From a checkpoint of a small transformer trained on Wikipedia: RMSNorm before each block, 6568 steps.
Each number is 50 + 12 x the weight over its row's rms, rounded and kept within 0 to 99. Layers, rows and columns count from 0. The size before them is the row's rms in percent of the matrix's.

# layer 19 MLP gate, 320x128, rms 0.138, rows 116-124, columns 0-127
096:58 71 55 50 29 68 46 55 35 46 48 59 42 28 65 71 44 52 54 55 40 57 52 41 37 33 47 56 65 31 32 44 48 33 53 45 43 60 58 54 51 50 54 46 46 42 53 82 50 49 36 58 27 50 53 59 67 67 49 56 38 60 36 50 53 58 40 70 70 39 49 57 54 75 24 71 34 59 49 53 30 45 58 53 37 57 42 36 42 48 20 54 57 43 47 73 62 40 62 59 48 46 59 26 60 51 49 66 43 68 58 63 46 40 45 56 31 40 69 51 51 38 60 30 48 64 35 35
094:54 45 57 52 58 47 71 68 34 51 63 34 35 62 49 76 54 57 47 43 49 52 58 37 34 33 55 34 77 49 58 49 43 56 37 61 64 69 43 50 70 55 46 67 55 39 44 47 22 53 52 70 44 45 56 53 36 63 53 40 52 53 69 56 57 71 36 44 46 41 55 42 53 31 57 66 40 28 59 46 49 50 67 63 49 62 41 52 55 24 33 27 46 30 58 57 48 43 39 44 57 68 67 44 68 40 45 68 18 56 48 64 46 48 39 54 44 45 37 56 61 46 58 72 37 46 48 69
111:29 21 53 51 47 43 63 59 64 23 47 51 64 42 44 58 38 51 58 42 38 60 69 38 50 58 49 63 46 54 57 66 40 49 67 33 23 42 54 35 41 58 65 21 42 40 44 50 46 55 53 41 68 66 52 32 43 57 76 65 65 55 26 39 28 54 25 43 66 50 40 58 52 44 33 49 43 46 48 41 47 29 52 68 73 51 49 51 57 71 55 46 56 46 30 75 36 41 48 44 54 66 39 54 42 54 42 47 40 24 52 49 51 48 65 58 53 63 48 62 56 47 51 64 54 45 35 52
107:47 39 40 72 50 51 58 37 48 22 57 47 39 53 54 67 49 53 36 51 35 59 67 54 32 40 67 71 33 70 60 65 61 49 37 51 30 57 50 51 67 30 47 43 69 35 45 56 52 49 52 46 70 56 43 46 48 37 59 55 50 48 31 46 67 33 67 33 66 51 29 59 46 42 15 52 43 59 50 53 42 40 47 51 42 33 45 48 64 52 65 34 44 41 30 62 66 48 44 54 72 51 44 55 56 59 45 42 46 62 47 43 35 46 48 41 43 55 50 57 54 69 68 22 43 43 16 60
102:55 41 62 43 69 50 43 43 58 43 57 46 47 43 40 71 60 59 38 43 45 54 65 54 44 44 34 54 47 78 57 54 35 70 59 58 65 53 56 49 73 37 51 51 44 54 47 60 46 51 48 53 51 59 56 49 38 54 59 50 39 53 64 22 40 47 51 56 59 44 56 47 54 44 45 51 41 45 62 52 47 35 83 48 44 41 45 51 60 40 45 41 53 62 51 47 35 33 54 53 55 50 19 23 60 38 61 62 50 00 41 45 30 57 61 61 62 60 41 91 64 47 42 69 66 44 49 61
102:43 49 39 39 50 44 53 72 69 52 35 30 63 55 64 76 28 34 27 45 53 51 49 49 39 24 65 44 56 51 63 57 48 30 49 50 39 55 44 49 54 61 46 33 31 41 49 67 43 30 26 52 52 43 49 36 44 67 42 49 50 65 46 48 58 74 52 40 72 63 70 41 34 71 51 43 32 41 59 48 46 61 30 46 58 40 55 52 81 50 26 48 62 35 30 61 53 38 55 50 55 59 48 42 49 48 43 37 56 50 45 37 26 74 51 53 48 45 62 65 55 66 59 44 51 49 47 65
097:65 64 47 28 37 61 43 68 46 59 51 59 49 54 67 53 54 48 60 58 49 63 30 56 42 47 42 40 68 42 50 59 65 34 72 31 20 39 29 38 44 45 67 31 42 79 45 73 45 66 40 37 50 58 67 52 44 46 42 66 60 51 57 53 21 64 41 52 44 45 60 41 51 64 41 38 51 57 58 47 45 45 50 45 55 47 49 53 42 37 59 26 41 64 27 51 55 60 30 37 56 52 70 61 52 54 53 44 42 44 70 68 63 50 50 56 29 76 47 51 61 32 53 53 34 41 43 58
106:67 49 49 39 51 35 61 45 49 45 71 16 40 57 58 43 36 47 56 44 51 58 47 49 56 49 50 31 42 36 50 44 29 63 47 59 38 51 61 42 45 83 75 49 58 39 35 48 55 52 54 53 32 62 44 47 50 78 38 60 52 42 42 48 41 58 34 44 56 47 54 49 37 49 41 49 49 33 62 51 50 53 72 72 29 49 48 66 40 30 33 24 51 54 43 67 45 38 56 20 59 40 57 50 66 39 54 80 64 44 41 60 60 48 69 53 27 54 59 55 69 64 47 45 40 52 52 33
097:53 71 38 63 64 53 46 66 42 60 56 63 37 31 48 52 59 66 63 54 45 18 32 33 64 54 56 68 23 53 47 37 65 40 53 66 44 50 59 47 30 71 48 16 26 35 54 35 24 51 57 51 60 59 33 40 51 51 61 47 50 60 52 62 40 44 40 38 44 51 49 66 50 42 45 82 38 63 57 44 47 37 55 41 56 42 51 30 25 57 39 53 60 58 48 53 51 42 49 45 42 41 48 58 64 43 52 64 54 48 52 50 51 48 48 71 66 57 29 50 65 60 68 56 32 46 62 58
# layer 19 MLP up, 320x128, rms 0.132, rows 116-124, columns 0-127
096:73 50 24 53 28 51 60 72 36 66 57 54 39 58 50 58 66 43 49 54 54 52 62 64 24 23 74 50 57 38 53 51 25 41 65 61 44 76 66 41 48 66 58 49 74 58 58 70 70 35 34 48 46 23 39 47 54 66 48 41 42 58 62 45 56 41 51 64 65 51 38 57 41 48 42 55 38 36 70 38 44 49 49 32 50 65 53 35 50 43 36 49 42 56 33 61 65 60 52 54 45 43 55 43 66 60 49 37 40 54 53 51 28 40 76 49 41 38 56 42 51 36 51 50 45 56 65 46
093:40 46 59 55 24 65 38 43 54 49 59 53 52 14 52 49 50 42 53 44 48 60 51 54 44 67 30 58 42 57 47 41 55 51 67 39 42 36 64 40 35 51 67 53 48 63 73 57 77 49 33 46 42 59 28 60 50 49 51 51 47 61 29 38 59 38 68 38 58 66 44 61 60 66 41 67 47 63 40 53 50 63 28 27 41 48 50 47 22 52 55 76 36 69 48 72 49 46 55 72 55 36 30 53 54 40 38 60 59 39 43 28 45 46 64 62 59 46 35 59 58 34 51 42 47 70 56 53
106:72 60 53 43 45 53 45 33 43 74 55 44 42 58 52 50 45 51 62 55 56 29 52 60 59 49 53 54 33 42 46 41 43 62 43 37 74 66 53 48 47 35 54 68 39 45 72 78 56 47 62 44 41 24 41 62 64 53 50 43 38 47 67 58 65 44 78 53 50 40 41 44 31 50 58 58 45 53 32 55 47 72 32 30 26 65 40 49 39 38 29 57 45 51 49 30 66 74 52 59 58 33 60 50 57 51 50 57 52 42 45 45 48 66 26 33 44 24 56 38 66 66 52 41 58 45 68 50
106:59 76 49 53 51 48 27 47 43 59 62 60 62 30 59 65 62 45 50 54 50 50 43 65 65 44 43 39 49 25 28 35 35 69 46 50 94 29 73 48 50 55 50 54 58 67 36 49 63 36 61 50 46 47 45 51 50 57 33 39 52 56 49 68 46 52 64 40 36 66 38 64 61 43 55 49 44 58 50 48 57 88 37 61 38 52 63 74 49 38 51 40 51 60 59 41 21 49 50 44 34 64 54 54 47 24 50 63 57 40 61 39 53 54 50 29 46 41 56 48 44 47 53 52 51 49 64 56
115:65 52 40 38 63 33 23 51 55 57 23 59 46 49 48 52 64 45 39 46 60 53 45 59 55 62 54 42 40 67 62 47 61 59 82 63 71 58 30 62 71 41 43 67 57 42 50 52 42 56 58 37 42 34 46 50 42 39 53 43 65 43 61 45 87 53 40 62 30 22 35 49 26 55 35 39 39 53 38 48 57 57 60 52 39 51 51 33 67 50 36 53 57 65 58 50 40 40 62 51 52 52 42 39 45 41 63 51 50 33 50 56 24 58 50 34 58 45 58 74 28 61 28 45 50 53 48 53
103:62 52 57 29 44 47 40 43 60 58 57 51 59 46 25 68 44 44 57 37 49 43 59 55 56 58 12 70 51 51 27 60 53 53 48 48 48 80 36 49 52 45 26 33 30 40 46 67 40 28 76 53 63 48 52 36 50 78 58 57 32 66 65 46 61 48 63 50 34 46 41 62 41 57 49 69 49 41 52 67 48 68 57 40 62 56 54 64 42 32 23 50 55 54 43 47 53 43 51 78 64 36 36 60 55 39 53 52 34 45 43 46 50 37 59 58 59 44 39 40 49 47 32 65 51 51 41 55
098:56 50 53 44 87 44 34 55 61 45 37 56 48 38 37 43 38 57 59 50 54 51 58 59 61 43 60 52 60 63 44 48 56 35 44 43 58 34 44 65 52 56 52 75 50 44 46 61 66 47 46 50 51 35 50 48 61 50 80 19 45 52 50 57 58 47 58 52 61 46 51 38 82 42 53 62 59 48 62 39 51 60 49 47 70 63 65 51 55 76 37 50 42 40 42 71 39 47 60 57 57 50 46 42 45 50 43 54 13 71 57 25 37 23 36 67 58 51 43 51 46 37 34 66 76 42 43 59
102:43 47 47 35 67 55 50 48 44 65 42 68 34 54 32 45 40 36 43 48 50 54 73 46 36 42 34 51 49 80 64 43 57 50 68 59 52 40 55 38 49 45 58 66 30 66 51 49 57 57 26 49 57 67 40 55 47 26 56 57 28 50 60 57 56 49 46 44 48 50 53 19 54 50 61 47 58 48 50 44 47 58 49 25 52 39 50 23 60 47 76 80 48 45 37 42 58 46 35 61 25 57 36 68 53 30 65 50 48 50 54 54 33 76 65 47 71 37 66 62 50 38 65 42 57 64 50 52
092:60 43 47 54 53 47 62 37 51 51 60 65 25 20 20 67 66 54 69 53 42 39 49 76 58 48 33 63 39 61 51 37 77 35 60 49 49 59 60 37 71 59 57 51 54 35 46 44 50 55 52 71 36 54 46 53 58 55 72 56 46 62 32 41 49 52 18 66 67 39 46 60 55 60 43 43 45 52 56 38 44 44 51 49 57 55 45 35 41 80 16 52 43 59 36 58 60 41 48 58 40 28 52 59 73 34 31 70 45 43 47 53 49 53 61 39 47 47 49 52 48 47 61 51 48 56 56 49
# layer 19 MLP down (transposed), 320x128, rms 0.126, rows 116-123, columns 0-127
093:54 63 59 38 44 37 47 72 41 49 36 56 43 51 44 52 52 43 25 65 53 53 54 67 43 39 32 62 54 52 58 48 48 63 54 45 43 54 42 58 52 59 49 55 58 39 56 62 44 43 81 54 19 41 62 43 99 56 49 37 46 52 31 53 66 61 55 38 51 60 43 30 45 54 40 55 40 66 43 53 74 61 39 69 42 51 81 45 50 56 58 60 58 59 71 42 72 45 55 40 53 49 42 43 48 62 45 55 50 52 44 63 43 66 66 42 49 45 59 38 46 62 34 50 54 54 64 51
098:78 34 55 60 48 46 59 71 41 31 79 41 26 38 49 53 59 62 29 47 21 54 56 51 58 54 56 37 79 60 64 47 48 47 56 44 31 65 59 34 51 60 49 53 52 45 48 54 52 49 33 48 44 20 19 62 59 46 48 38 47 51 55 51 72 54 41 52 44 46 36 32 35 35 60 64 45 46 46 39 35 52 48 45 49 52 47 62 43 42 54 39 42 64 55 29 45 58 60 43 37 49 58 50 51 29 49 51 36 64 40 47 41 59 46 33 33 50 58 62 58 34 40 80 39 37 40 68
097:44 41 47 77 37 52 68 42 60 41 24 58 55 55 68 49 48 58 45 41 40 52 53 29 53 65 46 40 42 43 64 51 65 44 61 44 23 32 45 45 40 72 58 44 62 47 32 45 39 56 66 54 66 50 48 38 34 58 52 46 62 45 31 35 32 37 31 36 69 51 39 74 46 51 33 44 48 50 61 50 14 50 58 56 60 51 71 36 50 48 49 56 50 60 31 78 48 35 41 57 61 62 46 56 45 44 43 33 47 29 39 46 53 45 59 62 45 63 45 56 49 63 63 69 37 48 24 50
107:50 50 73 37 49 75 50 48 50 67 38 47 55 44 36 66 30 43 52 55 69 44 80 53 55 70 53 48 64 31 38 66 56 39 47 63 29 65 58 55 40 68 35 38 33 62 44 44 54 58 48 72 53 63 37 49 32 58 52 70 60 66 51 39 48 59 59 48 48 39 55 45 43 57 44 61 35 66 38 53 36 37 35 61 57 57 45 60 48 49 26 76 34 53 50 49 32 45 24 49 60 39 49 65 62 36 52 29 62 60 38 47 39 54 55 52 42 50 57 62 37 36 61 26 36 63 64 56
115:61 69 54 43 53 39 61 46 51 42 35 70 32 46 78 52 50 63 52 72 40 48 55 73 53 50 58 65 33 35 53 55 82 51 70 47 46 27 57 68 51 45 34 68 53 47 51 39 64 50 61 56 57 59 50 41 63 58 51 55 42 51 52 45 52 65 60 55 51 53 55 46 56 64 32 31 54 67 42 51 24 56 38 59 47 59 40 48 37 51 57 81 44 47 61 42 47 49 37 62 51 54 74 64 49 60 55 42 47 58 65 49 31 54 44 54 51 43 55 19 38 49 46 27 33 63 50 16
103:61 70 32 56 53 48 44 65 44 78 49 37 35 44 56 57 39 63 29 64 66 59 59 46 36 31 56 47 38 44 15 56 45 46 35 58 33 61 45 58 51 31 64 50 51 59 67 44 58 43 58 49 78 48 27 45 79 57 48 52 51 61 45 41 57 53 48 39 54 52 59 38 56 52 37 56 57 55 76 53 68 57 40 43 35 46 58 41 54 46 50 55 56 59 43 53 99 65 57 49 59 64 57 61 53 60 48 62 45 40 54 61 42 41 55 63 39 39 40 40 56 63 46 31 58 32 59 41
096:33 59 40 40 48 63 62 60 53 65 51 62 61 54 59 31 51 52 59 43 58 50 33 51 51 54 42 52 50 38 61 57 44 59 74 46 37 54 48 60 57 31 69 28 55 45 55 57 53 51 57 59 48 56 55 51 01 47 37 70 50 30 45 58 15 47 65 60 38 57 21 63 43 58 40 45 38 67 48 43 34 37 43 51 35 46 53 68 53 62 57 57 50 61 64 36 54 67 39 45 64 41 55 46 77 46 51 37 48 57 55 54 60 59 60 69 40 39 49 35 38 38 67 45 37 26 43 51
095:54 36 63 70 51 67 52 45 43 48 48 29 59 37 57 39 40 52 42 37 30 19 27 73 64 67 56 51 27 44 54 49 26 57 35 48 74 59 52 60 49 57 45 48 58 24 61 25 47 22 56 55 27 54 53 58 52 49 42 67 50 76 54 60 31 63 52 51 62 43 50 57 53 39 38 52 52 51 50 34 34 30 55 61 61 47 52 65 63 47 56 49 57 70 68 71 49 42 58 65 60 49 43 40 56 53 40 48 76 58 42 51 48 60 36 33 42 63 37 43 48 63 53 51 51 61 47 45